config = dict(
    n_layer=9,
    d_model=320,
    n_head=5,
    n_kv_head=5,
    head_dim=64,
    d_mlp=1280,
    vocab_size=16384,
    activation='tanh_gelu',
    norm='layernorm',
    norm_place='pre',
    norm_eps=1e-06,
    positions='learned',
    qk_norm=False,
    attn_scale=0.125,
    bias='all',
    tie_embeddings=True,
    parallel_block=False,
    init='normal',
    init_std_qkv=0.0171,
    init_std_o=0.00402,
    init_std_up=0.0171,
    init_std_down=0.00402,
    optimizer='adamw',
    lr=0.00158,
    beta1=0.9,
    beta2=0.95,
    weight_decay=0.19,
    lr_head=0.00809,
    warmup_steps=319,
    schedule='wsd',
    decay_fraction=0.797,
    decay_shape='linear',
    final_lr_fraction=0.0,
    batch_tokens=131072,
    seq_len=1024,
    doc_mask=True,
    z_loss=0.0001,
    train_tokens=731400000,
    steps=5581,
    dataset='wikipedia_en',
)
Each number is 500 + 40 x the weight over its row's rms, rounded and kept within 0 to 999. Layers, rows and columns count from 0. Numbers have three digits each. The size before them is the row's rms in percent of the matrix's.

# down: layer 5 MLP down (transposed), 1280x320, rms 0.0476, rows 928-970, columns 160-319
# up: layer 5 MLP up, 1280x320, rms 0.0536, rows 929-970, columns 160-319
down928 099:543443500486466524478573470457420472552507546559423547507557447487450454490469568542460545502585598546497485526482543535486550502452484502465553446551438535475505500478483477464469533462509464509537443471475455536556512471464504509448508476513495538456465486525479475520496469406530460516527506388590489514400491516546536505517579499448532497513424529454482463543477492446561462495456429430562476511480540450498434534503447545486495589523528527510455509494487530468450535525517491
up929 082:508456522456516507529529628474545501506459544540526477548533508516478463493542461443421457469457491521513472467508448486511527497471484520462507506531537496521437558525480542499408480493546552448457470509557429454468526536459439496476457527524504575469576536574500505545514558560483536437501442495496569503488450510514479579402529433524446560506527514517504468454520477474488517532528417485546550507442532531547491500523579454463486511519520400477482448516536520541468540499556548
down929 087:508461600520452490493526627445511509476538485519521464484455530544455460480473547561493584516507405524457432474458499454527493503523573539476526474515452499506541577477477551509549493480476536511588507437530426527491543437475469508501553556472593567455506501544504395475497568533592511540531453498497492490527508532481485514490570452493524484456535514568534458537515489488553525504465438496500548451469477537507532456468512616463498426542484497469506503531545544479511530492491511
up930 120:507465532477548478449566474551496493553521516471496514490521496496460455454470489528455487513530554533514515532506495466477493468504465395500560511478445523535520575499502543531534501498435534497440562485469519517464523524440447519525565517455454496484527505539426463463508551473478565602487503486470514412518522490510488533476533464482519489455457488496497498489494521502547539557485495488509562412433477461600557541498643431457444521471557521472450338499479491558489571480453481
down930 120:442530519534431531542535482405550446547445458563482546450432466540475468451523519532531556456473496546528551507544440506509461469503527410597480469576531528508529501471517506532514420472511521477491467520466484590505541476476490525472436460495493504505480486482484484474560430465511501523491497527473554519489499476486539483445492523499460460572541551455457481464485522550530492516501455521492560509536467488538459522562446496446555511507488465497504543488489412598517556555415537
up931 092:514471502521518556561537527564491473503485506502537512574531550436421453490475559569416554426445517522433544507550437562533522486415530470514529509536509524565521534507463472507497467494520457532443566424514490529458545543451451503519446447518499586443469483576474486502473553501517523485568515516541534457480475493471483526513533435418540500562503462453508417492581520468521520540477471491501460495455500548571484532542525466538488567471582480465475472470426470454495562533520459
down931 092:482454506421547523561504481452492533414453525521514436429523485538538539478480465549512547528465523429519435470535535447461491495537520528445425516455463455412417504512500472582476505456429522468525515478476557463524481579441566491515520547471502462492505497495507548588486555491503529465500501510512470507537492538501450490459446479374543504399536438443576488467492542518446553494504568460486560536478447536487491560547455492517475518519500518505476466501545567506503511491541514
up932 107:481543550600489431454518522501524523510465446543479484534517578502475408516501550517544561495501517537491513529490443494511503509523448477522501499493563471468410526490508474460547582519493449516492512447501540493508500547504473454487523470412519469539511548475461475477588466580549501566550399525534519506470533456491554574453517424529574531508453543446531532452454494518472505495492495426542570441489458471557521469434480431466507480465548588447471380524440439497510578521433488
down932 102:453508507440490510589501462453530482512569465470498531531541466497572526472502512475512488491498492488484512544463475499455500535479529549438502518514454498453517481528460568518525440560477517547459589506457515475494534545384502443512435444525490496516489496511485513563487513457508577493470503459553473539538530529490477425563456460576524540530500485575524514542514501492468512551466568461425417489528550499518520560531530489554490517503525467493470429393511487482530452604510524
up933 101:475464519498547472531572481506583497529511500567490456470489470541498495469520505492534601501503504487543497513481436529523535514531508504460520484543486531495522471516465414445457508521557463461488468465517518521437435575543482538507469533458551446561613507475506484489483553513540483521462507553509507512579491492505512556494541556478463519459485551496444489500387468453489456500451485493508568446464477480508560495517509515608555533544570477582485471488509519482510505458547553
down933 093:533505571501506581453457577484570548502464499492432544489497499520541510534562468473478544414508516554468499482505474470512488541470485553479480494519491538486538503572479520442510524461523482521439461552527477505425534512502496493541519548561458557553500428486509450546505433469523526520537519452478430478517462468523512479520443486490405492501578516453476449544503537489516424494459560468533495452496463494494472470526526502520503494606463469501465542497533600433493549521486422
up934 084:481494452481549558495518440517556445522565496512500555329497478448452474461549523454457481502462479463444467492583494472527567489476476541555571467494527448562472509480535453435475403503529520583508578540492513540504479503497465489538502512539491506524486539462527473519527548512561496484502525560506499415544546437493412476538499509439512531450445487537516489494487507490547462486460526461485453490506533512486523528521454545566500523557536432516456531557389449480490384529537466
down934 086:542504503509475445551484471493572531467481522530516424506493495501457459445527490629462551510507450564557534494466497514469480519489531489494464468493456521493526499483584486451499538519524460456538517508544466454653492521498560484518570555499494424520451487503470535495502527458514520570575499441471499521429481546548466539498505453498471519514500525476519462572551462472486504440550512473441398594543533463506543454439545515477514539456483586544558487465516507508456490451460522
up935 098:501421555501469495500585538542520569558488529538565500453492525492511482508535462510523528435502509455490528503459410529493536551497533582448499523499499461502506516556513519459478462429520534483502504462487555477539528579492462507525416486553568433526543612512471524502502525486475480535468489561557515453536516482495525520472574482474467485453533489444499495510477482522461519481450499500523449496464534583505462564572518535447493466504498528527453552494499468479510482584546507
down935 106:492525541525550515511530562445596463454451517526461500426488488536436563486441501486545563456490509481506539467548487530444403512441502466490516583534492489409424473518491503522500515535458482437574536448527469453488424473451497493563522549499607474463427550441480457504503506500549526486511469473511532496532495551512479480436420451461452475506563470454494562462508522517561506483546450520534497503473500506542561502535492518510487509543485455493459468469517512524475562446485564
up936 114:524452534531530478439493435546477562507461511516510489519543370520492429522589544523491534499528528540524508548580469502533519547386476478476491512470442533524581470523525532468513546505487436519453571507495579470419455563452498540473483561459522469487587548438470534470515499535491499488565438531458543476545439473487586513456516563488467558456464449501489512473509523471513504541435478478517480451439500470504470449478568442463445473523526580522507481513464537504492551532561436
down936 122:489524424491477472592531527508472531561445497497507506589572495462515522441496529546511514514556484574469507487537492461498429479511580480514500525478611440492518470493531519482456453495558532510482446487517485539461535480526530575449456426529522456505421479490490424473477542410529479523537524513482449509554512449525518517473504525520420518516501546479509545475464500594493590514487475519503482530497493472460468543500490452485506519558489500524511508528500398539557459561519503
up937 094:514519541535541598542438472531530484528540461532466495477540481464553463496505518468473552465467539554515534505468444494499539564510522537551514516567524538560446462577450476539462448529449532506425475503492504480450546562445465478503516470458551511497525519516535497495530487512467529453488476490490500489478529544480518527491468499536523555563573570450503450594502447532517465514454549566498543477554513480451496500510509500587488537459450433495490448482450509592509522521566483
down937 106:523432461457480542515505488529500426490573479454517512502524569565464486440522498511456481466479497531467475521496547531491538527468508472462512527447469473485492482461462471457493533472481502459475583499495434459505465503463530501561493504438506448538506578466551527487565451505440519501587581497435520554485443481510470536506453474498474502467481478489503548503546422448502504444475457509556507477536466507509470502507464460449446468485422502445531512572500442539536506467463476
up938 110:528431514547581452508500508533524487564543472520456493446476450473530501504507528517437469557523502500551555473585420435475518550546431478473545504479514515557491498520543485512455556546476523467567476502516518561512530466532423511491547479459532528460509535518553541536516526528537517497532516435462496496524492519507508501558515519565492530380459527521522482482515523539504507541521530578485479486415501438436508458490533535686523581560528521553522509472514525460530432520524434
down938 110:533504496475516496440474529535443558441535563530454543553529515559529549573574555484490535466477523461434520540540460472433455609539510481454466517479528455474538442498531533498471498492538442462478472481545524422439541487494500420537500557520483538470474512521422508419447450438456538541467553515526500501400546473492552447431484449483454489501547417464500488483488443441521527522446461480518469497454470477528526536563483554474449488411585510520513528499545544486469551496565511
up939 113:580489478498518451486452572507473419477452563572469485485554490544498487493569510487441516441559547578437510568496524487451512541510477516512535488482467518502467498510453448469517489542546497493615497432416504458548447516505513511549514527476553523504508579423495491478464510508450498584448551477471487416530459527482492548556519502457586507505465465478564421462579499500485531503434424463520496444525523528505486537464469532477478454490486592572451499468515497515484587554464524
down939 121:536486490425499449509448475445430557506531536486489480544472473557419519459522492493488476508536556476524504559543515492498509526470488525487496471435498541572485497436523485446476459515493513484476561525566473566469538534534430532459531520401482516513502436521482519481515541495478525473441504474509499533522485487505570488474464468443482491490456513476503523489562479502442487445471513539581485448626498473558458530471493449534439532469531543492567511575579503606499509512608492
up940 087:461463488476549511548574481483526515541488477499598476444491531546526509501536494548552501537407534535544493524500515510421505470504405506473552554557522543556473555464508425478519472548535548538448480525532550524455505508535489507463501486485497537545546518488513475492580531475427551433422546463533504516497493504565526546503413478421526542456472490491450544462521454489518465492507489511493457530475500453545542492514509535555499402538539429516462517531491464495445437534578441
down940 076:456471437520556413458549483552457483538448536543501527463597538497451514451489455503515499466543522501471490508542478463509564543490532513470534481419503483498501472478495583516545548490518549467547494544480434471470509462528538485513547491497579419467486493476517573493448522512550494491492435494532529422503546462478506523462501500515532554493534473551469544548568505494472504493457493569487468472473506511431532466429503529466541556424516544501499479455493515517512501493496533
up941 087:568532502463552499548538529508549552548482453474463521501465540452544482497466507451459497552443485490441535518524417507519579481505468528497458552440464500578470464524533513525528492457494543484594446537481525521475606594508458507493482529528493511494471500570497435556471531477548493515483487550555501445574491430501508534568485547549498490457473530464519507460494477473543498527424538444487498435455442533526525536533497477546561528562531479443474509499466481534516408475502472
down941 089:479496506523516482472491462446477416519481492514500433462526511519499530486540468587554513436554534488509452497455465507504512465485499553529489504502526497502482533547495439514455592478545499544417527466506522459576418537511522454553489520465466492525500541495549549454464449474458511532565531437531529504453453520502514542521555482484583494534486495499529479597496442556446443469518462542499533499530425498516474470509502494508440461572460558495514490558518499450484513517455533
up942 108:565507453511448557519548532504461546513514563515483459523442424464511474460498525520521539437515518560460398536522533544463524472495535514561487590507561578540525543518463455539520496501517517595474579471532487505448523469426483538484590469527479513464576472521455457528544503501443537495460542535467524561524520465537567442516522425533532490536461532513470470537431501537515457496536427504427474461464548487491488550551528458500504525549524462517437484454476436476517474499501499
down942 108:544498526501490487481453391419551558418561498527472490493514446541484459548497491530498522565547570514491457478489499553521506479506533560479463465484535487505537481532500528467490563536509508501542482457495484539527548452481548576526486499510480556564456514458497477475518523470584502453450539479539520551518514462491394468494497462486481500483530376517456490565485446504549475501573520451447497549483490468481492513444526438490469550509476449479520460486441577482482506446477468
up943 079:450485497547433497430548569512468477500516530594444518461462524453580530510532498534493476468447519526495470498489487518439517499468550532537513503486547474503456507540516489450510527493523486525489497432531462525457446523480489538574533537543519545549520512510495507509489517576505518461477471422489512544527544513497529564533478626483530532538518466379532584441446480489451465507522574440519501528513372485429487574549528410477492508533465515475504466503524556492518496492531476
down943 087:514491544495520494562471466558549523463427416493487474491449525560449436508522476530492450510543469510476449471427571490513486513524492489455496509536478459524483488526448487524444491582502487466554561479468512422499475442499508537454554481490494427482470492520514535503530498500490498518463480495518510478508424535535496464510467501497531531431559474563498464543492514543619591538471420501554529555426558515517553447470457520501470490485500524510545569518501501531451498530471488
up944 090:460439523466528522521520477537514528501527547505543472471547487495470468547541511480541531518512521546474474547529546445510576474487498485481537528498524471509514569574516476534509449458622488547493483393413531518503533437434410550524460472539492533518495468571535449529432546532515519520461533515490476472493449448508449600421475519505590495533495542481473498549490562486473492501465534443509503452426526468453491497459539489498476442517581507469523509486565453474530486483495420
down944 099:502500557572525446498523498456475508520520523499523546510486447552436505465537517583525548525450495468528501414429465531472464539549416492538487507466551510464570437471519481468583531560470509443504456488518521547513379528553503461520558526443463487502454489524514456490506507546477488472457519505456486529536475488504503555506575578414489482539486468511493539484492503453425540540570502486473522548527461466551515451561492494442462488507446515511588418490413503522472510478441470
up945 079:467559442581428508528456531497483530496555431529544539438457456430524548530534506468520548494460516522541517472506508418447491485383495459565412495539523487509451472507490467515418596474554437447544536456528554513485519547508464504514502504507550497508507473504466443479471475572525488553418464502434483484533456545497547616554489496487453512506483453447492525525438536532446534485505485479508517475543467491575516500523531461486507532563461475480495511585508511461525506561512465
down945 082:523456511482519464530525477517449511486503597554514477476545463560522450477523496555463427464529514507532474471512527435557520524518524572469482550526473462529554509460485461505555491558447586526456478518434488487529466450526544455472566492551465525614486498460501546507442526506536549515452490478496450458462537460508445446521561517542555549482504501599577434474541578503498542458490503476421482556430498561514519512538522559560499483499521516547551566440496532486510523545496488
up946 097:505537553459449455553455473599472534494545495503483497488525452483517517499515536490479525482427500549482492558520559527451453508463455464539466579547461495541476464503508526535392446488490481477512499463506517500495461521487487477522531409528473505566521480477488482504476526478506554471487517446467567505448493586524449360530473473526497459532525452438504422412504585507520593450478504566466591446507463519491548528512472477526439464455463546601503484448559445539512577573493468
down946 082:490463525511460569512530522484550563514481511502498537603556473477464526544451526514408461498552529491530430481491485535562502458490474535516505511502450503558535545552465491506539483567527484538513501464483526445499538436529530563567514533503538408448541467450508548462509506493521555563529472512550512400459452488514500562525518497432508553517444494547488507536520536479472428494465467516499534530443465528435484505494501534565501544490510558532463565525441540484514503391467450
up947 102:497489504527469479501510490458529515543515587524505538534431488493554478532573471463497544452483543575528506485516488495529507550496556529526478456545483515543495559547429435519514499433521470576498517415539488490503494520482488490495439447498500399574519522448428420533463457488516434450506511551509545460495519566478585412594484516553607529422465434522500484577484493504475515515498513553494434506440472551477512510507512493501458580491492515554404493428573481474519538552510526
down947 107:487449500484537529524503565503472450542532571583492532521497480488489530459468566546536573505555443559406445516467473498486564536481483458490500560535495473458480496465497494466502465475423509459451525493477533474518544544537495490476433485581453530566567479539504542488485480515508509517515509470402557425544487462553519521499581553599471458465481501471552520427483529524522501496471467549559514484576415457535500474523541485487502483538453490467536506463453458538543478436549462
up948 107:503482542466569466538570453450504498522497536450515479491469490445482463482510564491495491519478518488506445542549434549460443584509511453482501477528528519515476453514411506470473518448519454510481557512510537534517573530496541576531491567511462465572502585539521474470559513465505499452544482442397531551535516513463580494437507537491537554451463554460469454474496460512472441518544559499556588531496528451584470500509532479483494434515563512486474464471488502563467503518553554
down948 119:485529471490453500461459511538507498466462478528484542468553474521519481540474457507550491525530526506487521486486523496536468486489438513548395512574503507455534504554506494500445550490476445457566411511502465457477440460488541496429426529485519541436552455493471526536514524581521525520430492545539533431403543444494509515603470495508506469577578479562578461541571486462514544442554456499498500477499505544427500532510455495544443514484468525486484514463549559511482469529442511
up949 099:522485508450547522442558475449503516578451587494457509489533464474429458513461503504519454465463545511489473501562534552510488537464461524460544463494481510500486519442522482538540451462504550461461580469524492482488454473441476486508501531547469464544476487530484499477506547506459535548507424473465528516504506462485468559480532496489475453529512548479459538469510532500486451499566490531484523496488515431582471532439529518462461501470571437425484510443561516473482609509481599
down949 091:501508562534497407477524527461419500473510430425522567521490512516465502489516425531532480493431476566487478547550526550529548513519489519451589593485499502510416529444483464512492567562436488459438492485505539562523530455567467593518554509488461511494503528437528450542524616466537459472434482475496541485435527529473564550473482479544539587471581523455506513515501422484501514487578445490518484524493513572458522480467478519503458459450460526467474517537476535536488558466506510
up950 097:531610482413537508495516476500555528521497499422456507522391479408492444422536564461565537389518541533526519485529590414497484497450443496486499541544466517496498564474509570458500521470506506546530547485455465546522517534512493486535556509569488490491494586506532444452508527472511558472455520469482498465478565533519551455540456527508492496512454517485486487489527476536564517533471564484529521436506426507483447519450512451506471534508493546470529493478497471478498629548536492
down950 084:485547471541431521475508570455538469480558536540532499432438477519405537512556502507518518517525478490523456469557517446437483490475518517550492512536534493550410434536467514524529491492515496465511550458504525432499484445425503521514491478498446472509461525499481530487541487539491474482508492514533516523456494492505536515446523476473502524477458440513432515532516536485572495510507531502514527528533446491568451508473601521489438515576476484567507492483521496462562494455497454
up951 094:465490537596499513542476529441485464461440489465528501472476532529416497620551447477486461502492524564486423482470487490458457551501496491544500462563541528504398532478463415526455453453518476461563561445516477472551475466531527523501469475498522486524526521440474439515486505525494514489518511500519483491482427605437566488531457445430569465564469439517526466550558526516475542512513561582438574524555495484517493423471490532539438452579439452542542478459502533446507433542510582
down951 097:461491564479598463511441535531515556550534542506473492496517527521564529452493528494482502521541452463602536490433479465537559497551497492477485512476535507460453497510482578539566518514498571541489488534511482499421474532530406468476459491540500552487515497537471516455491466438521483465429478520471554515514500491494583505515487553532464501447489547515437482493524506551427510525482467531551506439465515502517480589535495556498562506469477479542421542542447505507450516522528419
up952 079:551451456411505461476424509496537504474527518490568442528457494478542506456530462435488460402479536467410538514518476531555514534486507512519471580489521476534467586500495437464469470546504497482479502490586468525458485534532505539514526480471482486485471544519557500511501559529464456511470487570448539453495518438561488450508465540527517535559470497467551503477520451484501494501423484543453509447482520559551498544510516538415468487482489479457565521517464383535424581549548537
down952 080:518484567561472481526507522450455490492499502473512488476544518579474496534498495491464491571511416438489466471482520475475435499469472491462613472461524519494482472486474500527524497466527543549556513498449483521491449476482506454466495536515517465490502489443521486472510436467583492522511541431517455490483514493470471540488565494557461506494498461498438560559491448551538507479486525449520551486535521500477492487516479471537551487588532499463480514498540563444571481448466549
up953 102:505475471463534538448454583540519523495501428501512477510486598541532463492504561484485571461476506506526465542465455509548497543501367505535497552486521512524524508477493530541470498523429506537441522553538472474508572599555461481498526480443498524491550514492559489477517524492460525499483584515509562497481481533536472480496435514501530507534489445552516449414512537472545507511455403462513450475530549472564530510505537516637548493555460453518494466534505445411499511546495528
down953 082:424503526468527482528520515497458475563464472509443456561549550523477487536480479545487510542545494471593529454471506540450526534513537466562519557532491490524501504547368449456535419474507484457449527490488490511492492498522558466467505540510491504491548538550502479495502493469426580471436543426556603497473492579538476490504535516505491539428529453513427502548461486502532533536437567547573484506493411456512507416474490518529469482496454559469518484503548511528509501472500550
up954 090:468566476509409530536511490473506463599465497467503512530508499525487484565505457456534552533486543516539523518522493475527409537487489555419526585485486528528525531513437434513506538400579484489439562435494443509459498519478456558497445518451491516516548520546493532451532503512487522425531508509460494551511478516475482492554561531581479480478546437545468470522507483599476472523577481554491515518503558526541399498508559476487444497507473508570493537510530575373497522543534481
down954 084:539503534499557468508561497477476532535582563515496447463522480573495516522505487507467561532541553536485489524485474523455460546530519487545444583558466439513439476564516570523544499482484542438524471479521528534537531462511498450465544481489517567439486492545503433574463454487457476536458471503511559489545473563475523421566472507485416547593531489500511475627491503402489516505500465543478493436491425490552513453487406552489441512506485502452491536453475472559466547555504496
up955 102:478456484504478499555457472562521538513525525425513513508450473453542491547477507510534506434562616476491443531594489440480519463470459523563559481483454488535471514479428492513423561543542519516485467526491477556541468544459501500581513470537559501523524506446469478477487469517546473518494546534483496466648541505493552450573527436548487497430531447502539508478437515509506498521483523523504567490458563441422447534522507459560491434522483502499485550484542442479540512502581532
down955 091:463514464576508401508518473517510430534435508552473551530479434547494479491483412548540436568454445479527540455478508493465533553514512456529590566466543503378525509513513474583499538509436463519472548502499480506502458487483506565489484533522470427555517481529529472449468543512529496479543476507445541584510543436618517477415466471537524493560532518543544487497528520470467544460459521464499573411522477563553426531530430458424462525505514494566483505526464511501511490449445577
up956 097:516499412518499479424486482466463542520390476507546520540544415543565468458579477469501568469482518498475506494518546538466546508487449609475511546561453540505512492558519598551472509508510491504530523462541552557463492511398474462456473441497590482531587478567520528437487488526488469532439514507496506568528492523475532564548544438501502445486471545473461446443434555541489528505486456462531541478502490505449461532475527507512526456466543531517481528549505462496507480525479501
down956 107:517475560507558591535448435548520491447571513507544527482500574474476529520480539529486502498488489513486533496467478472488418495497561478507575448454507472488527462551472476514561514489455550525452511471568490502479560512565453471537463504440452483450446562460490445527531445463495521450575500514458500477463491548550585509508473472479455482461510426517503488548531467514474540517444483504450546442543497487555552417571425399469515517477459435446521494419515516483476489490507500
up957 079:536497466512564486511480597478544465506431506567472499527526560439532532519557469517480584502469554498414521531522394511516520504455517494538505489457512493585485518515462436498455464516487490501568467434487497551555452497519484570531459488592503530468507512525542540487452551555472460506480503502539509580534475523430552581535540463397497472502552501604530470554537462480487495507499527433514518495549588579549484488576505532463459478506481456488472500478502497453490537497465494
down957 082:504553544462441522510472471584480578496526462552526519511473543504491497521425556551570453593486462492508534465453554490471560545536494457419457496515481476479592518537490455575604502455523459510421540451443520475526450422529431524497470472484473515518521442500466514559465464428529508511545473525477522513537459447488518512501543504591465487450521566513508487514436448526607487457412538474483568542430464476441524521491429463479538539530502568561470507520486464540502508530497490
up958 117:543548445460544587583492546526475520498475573441487486468494543504533488497503531438417510438506542504507438537578489489515531502481483484440505581458481480520496536487501516505508523549518355556497521461586508475541495557486505545477482439483560459514583502443470538486501521575431584521542551468503524482459483516482447487539502543522517483543413482454489561512513538565505449519491488488484446469485509504498517553474489464535486577492474567498486512538459514523499526517493489
down958 122:551489520563478406474497472496489518459432522505444493532454485517538464514490542550540603517533487542458506546502513481454468467519488514411462516545519536536503566499457472436512466506486511485458451521504549438498517545532504540503508496517508514474515523513548507520490503499557517504396571555550526529473574597521562505561471525520562540553484430482498405501496507475497538448517484478560500522525533496489442558562480441543523468576470463513547437578472443558517545454478538
up959 100:439486480514485423497495533475502514513498522560530562478492475487457441491523491511541469456491508561459499535516490532508437493467475460530419512587524452518507504502547494499538509533541479516479566522490528460541492491416432541477483484550490529552500546467432473488551567570523545603437440522509550477584391476464451529509569488462496551528423459455510496441547475448437523527559515533472465486468517498516504490543559409487478486497523534483465482500499467470523448527477485
down959 097:510497598450564570556490492535489455429498475580467474544523481435499519460459539521451538526534478504458494546478505553483550515523495511428517515461517532516434593486463497511463484542539467456520548361481567529487494494520550485495471543488531477484456509508485475562525464476486602470459506419410439463470538513468496515513515526509515519530524440467410503545592472442514519516499448468518470532447419487493506493538451548586515470517422482533500486455488450582505451454513577
up960 108:510545561595523432515564448521491544567500552481586550524545478523469501492568536588554463434480475508528473511531506520478452524526473514459522462583545497493473479500489425473539455500554548521514515499596461518492517529478490526422557486496519481542489452518516475528500513438546499553539515475487524482515460473534501574453565499515544537479568532446493537569485479502502620531547483483536567475422518492474509458496543544603526520527493481546451513498506452474513499588539534
down960 117:536461413512525490473534540467530480516555452493478492471503512580491411507503476506586594470495555425530532528506551550510598435455473551546548471472481496522506467494482515434449515561520497450508478524520487482461458518503505476421473449469575478450515488512522495480437481456486539461533547395483492530496495559551524552472445483457511486528449491478550522462487445472551486508443472572544465484505581554515462550549515533506512483514510503529526547541471502498513590613568475
up961 106:591430508544550556495481551495489506444478542453450550500489477441455468505501599470460513506533512466492494499515466500503503541555511457568562471492544572547489599468479518478484524453485538481516517497503509509542484489511471522541528546492463476480500535396506441532496536503484536523538413520499553453504601542482555479473436450471501480509443535562512496477557513525573468507589495524502493470519466519548533511440493457560409532493558495446505439506489458575487566516461510
down961 097:527536504527486495572519577505516505507604462547565554503509513526514447436520490427491558461568445549426393464491523486500542547492475515440497476468505526526468470443527519498552482488519514478487561480524451601492506484462527472467461493506464562427521544486462592543536481467549495517445529542456496526502460517529382499517600522460458495496508532540506494469459475500499470520452459505505465432504529453427480520531502476434561502545473536450562478439530519502456496546423505
up962 085:526535512458560546536502478569489493552457470503559414464450452502542519478512504517448537523529502491508511490536447511420562473454532542459648489450569493513458533499511550503551499461494551516503555470469555570504517479532524564492479567499513508490526494519451476509490521497487500537483443437566557482495491494541489519421616501534405530420463462521422434567415507567486507514478486475545480518486493467478558466429518470547453499585501466537493466518395514465454493514486422
down962 085:491478421466477472489455505439496465499544508542481551528445509505501473505572422455464521500507500521482500511482550527557426538526473571571400474477494463490428493508509463517487483515487502419478439481540482358578507487547491444475499526580523483508466505488546469530507496546550479492495493522536429487539549496475526495521433523481543470545578501529548499507569422448495545485538515546441516548471545445518449488524516525485498500473509502446510437412507509498535507539508581
up963 107:475541550558595470486474482565456542451526477536453477459490433424502519568576490448490503549488499513539538575524493531442463546587490453486531468539525453577521451494476525490439484555496498510531518513502478554452450507523515530491533502490452450540471504574497463534550556495551550520504481500514559548457501474514508530533580582520560500480500592494453502540498479473503513516468506536490533506525502542458525502484465545468522477497520555588467407469564493601510513508516573
down963 096:487527494414431518527427478544525497546530491503462497441497547544487498499555442456520516523486473520454437483478498479475479566488457528477470490514492439523499481464475493539461542488426547539536405545411503576586509499512479490466468497431448464495498498459468567509501493523483497499597562534458401507498529517459519501535509567496504499479466476497537481561501530481499477506477447507527496509472548541501442539490547435488500439503447503489571534626482507475489524434568512
up964 089:463469438469494555498564468533453557560484462452497476445482487492417488557478505510517448510440510507549420519519513450463504560461466447511466490498508463509531565451473561527490535493500434427514556555518533450486491523429491516540488546543439537479491523466545530513564520528455517513482551595495525511575497513466507508433550503478428513438469491496520578513458509523485508510523461442517448520458555516542484493476595486584484447587520424535512506554521418491491439532516521
down964 085:491493487530533537514492509507530496418589451464548452478518507516487459513458482497505550448586537489486479482494573502460527434496519527555509505477461476554534483579468484455525544513526518517551509514514482525507535439483519525493573543502530558444544456446499481575491498469541408503476467522549516468483450543456473459517508423530520501513500512529434462452523526529513507451434563442512560536543507537504544511532466543457515443564556529441474455506493463483544449528447543
up965 096:464528446534443541501493480604554416473515459494458424458489556581475564445463540531501475487472556507497435505477544405469441501528468502512553513536548480526507498497468468428520544495495556473572473501559480489519487505504474459440527516500500509463524513475571562471465487538516535558507498514481520440493512534473478435505417407430490496574475453565496470537570517477461574492530491542494503576500521457539502518455512534546482542495501546530534419437431532467466500448472541
down965 101:504489538416548496508501504484466498514503531524519470570521485455430476551554462502480615463551453433494521505591474547586485447536500471457449493502452533499460508489509514516418553453556448537503470478480528552444455492534515587557506472447496482538511504502469462499505470497458521460460462448544510506493463503433529560518597606528476543473475515467542513473453479529505469546461493479533514467479534510450510468541483509470550438470519433461478607517561508483514471474488365
up966 088:534532468485495565432423528484514481536468460504584498500443449542528489469565410426539591531384528545455513530512411504510456570490451596511461544534491503484476507520507457485486513498531450526416547485563528425492525534528529488468412434518515488533564545511530514536466471572463507452522496579503556560452483512495511497517492510557535462549434463412491466512552520525450499504470504492505483468520474501497452522530542521477413507516474446519536479600529518474447501524558488
down966 074:521485540501519459552512547509481471547494525529503457487558492488490587511506502475529511434546477534473488525538546531488567488485443532551540493504531515504437534491478590473491495488519492497501532488519438453457504464542487489474478506473497509491526479510525487424480533461520547560496529500532495433594525512495506467456529497541514460511489451503461471595495530498521544497538537491557538492444499462499436464484484553483528519505525541407446511525513531526510488467435480
up967 088:597501521454517490556476546477513557498498531499482543539490432556506472492547516449544531466433493523413523588530489462511439484507545533554484478506510473517476549494473510518507451483470444504420472494531584526428509497432475505538520534501463544472437460486452460468491526453506563486539483590491525539476551418499520503504481465509508466534520489541535485576443491453468439474505529545517477514457527514557490462456589571486515429478549432483470531496548485461493476494448498
down967 083:514518502523455486527537479481448472493517429504491541479482486513479500474433526512501526552515507483572494419445549505489554449478479521508591476466413513457461398435476433517547508536551592428546482539488497533532589510455474477464493497558516458475514486486535535470507535546529563447515555455492416461558434467561433516543434524481473531491442521528489511564543517517467573593514483546490574506529485485456506551486529555528509531538444462469548518506483536531472459547537485
up968 095:539510510504525455554544543524482573531472516578496500456478485470528463470506502518514496569499511538506502554454512528517498530510518538528496487475481418514430487473500482509540558519519484520545414486521431449577483492453435555540508560466433470570528483440427537514572500534469507517507441514490530488543484525506531520510527543511516431459469451534470505504489504516479434510523451475468559543404502505468596475452549494513489504583478545477523433484595468493553502488558506
down968 086:480505525486533531421446495458489398539521459543506450467551494565492505453504529550494472540511544504585503499518444469492491532524514504545501485556508507552522516534481488500416451463490440535518527489502577466470523521432568472500466512506506429469450571465501498429444485469448530525452513506469451495496532455495441519464445458445593485510505511473522502581523448458478613476505572518497487495532539476543468571549517576461512486489481450595498548532512564492486574535411467
up969 090:444538464478506562490524480484586417477506544513452512477490508517465470508513489445494497493407537541503466525498526496449474464507543500502531539470557520506452565505474434574547464430523504533458511504565470496550486536444500528556505524566502534511566508561462494461516546473470486537472514548450497530479475527463468473523508531518562554537471486413527504540527537525483551519530569523516552423481444464466448560515539534469465412512452524471488451488488584533505530470502495
down969 094:554570543478478566512544549513460505460468549509541494568493457539520551531470528521528539523530494502543513423436471412507592472490551494525457458568521527447511562510465523497513496525548532467536538512510553397573507468434489554493564507402473436503514457455503514510443512526448533502484466488534507478571576470427520445475483476554435461533461540579523490445537454517549527538441450549423440451566473512470579561536502523525516508522492536499506533491447525516531540517455532
up970 102:503514523465555476440518472515533555498455478579510463511481500534476577538506515569459505539509614479491472541509536478512493502553580427510617505493510487493467504477478460492530491445516489477513494474490462499491527602564501563546489568492489446537500480534486432478485519516473514521469498470488498508547523544487511526453427515498508449489478448526466585501449474477487429582510462541552501459501391553638516473515488459546457498485454510541493394485485534567491461455447475
down970 107:573464453523513511479504469447540455531492476444497571399595446452529471472567491446493480482444475541544559454522423549475497477484462490470456570499461503536456547540494490482478579510567482490522496493555593491501521483448517396492509418548520480556477474487502531475485456456478445423512520473512549526497499500486534545503476489506492487484537543486526454518494460501506516536510483500496559486447624487424497505525591574491567528513488550500508521521540488422464516545487474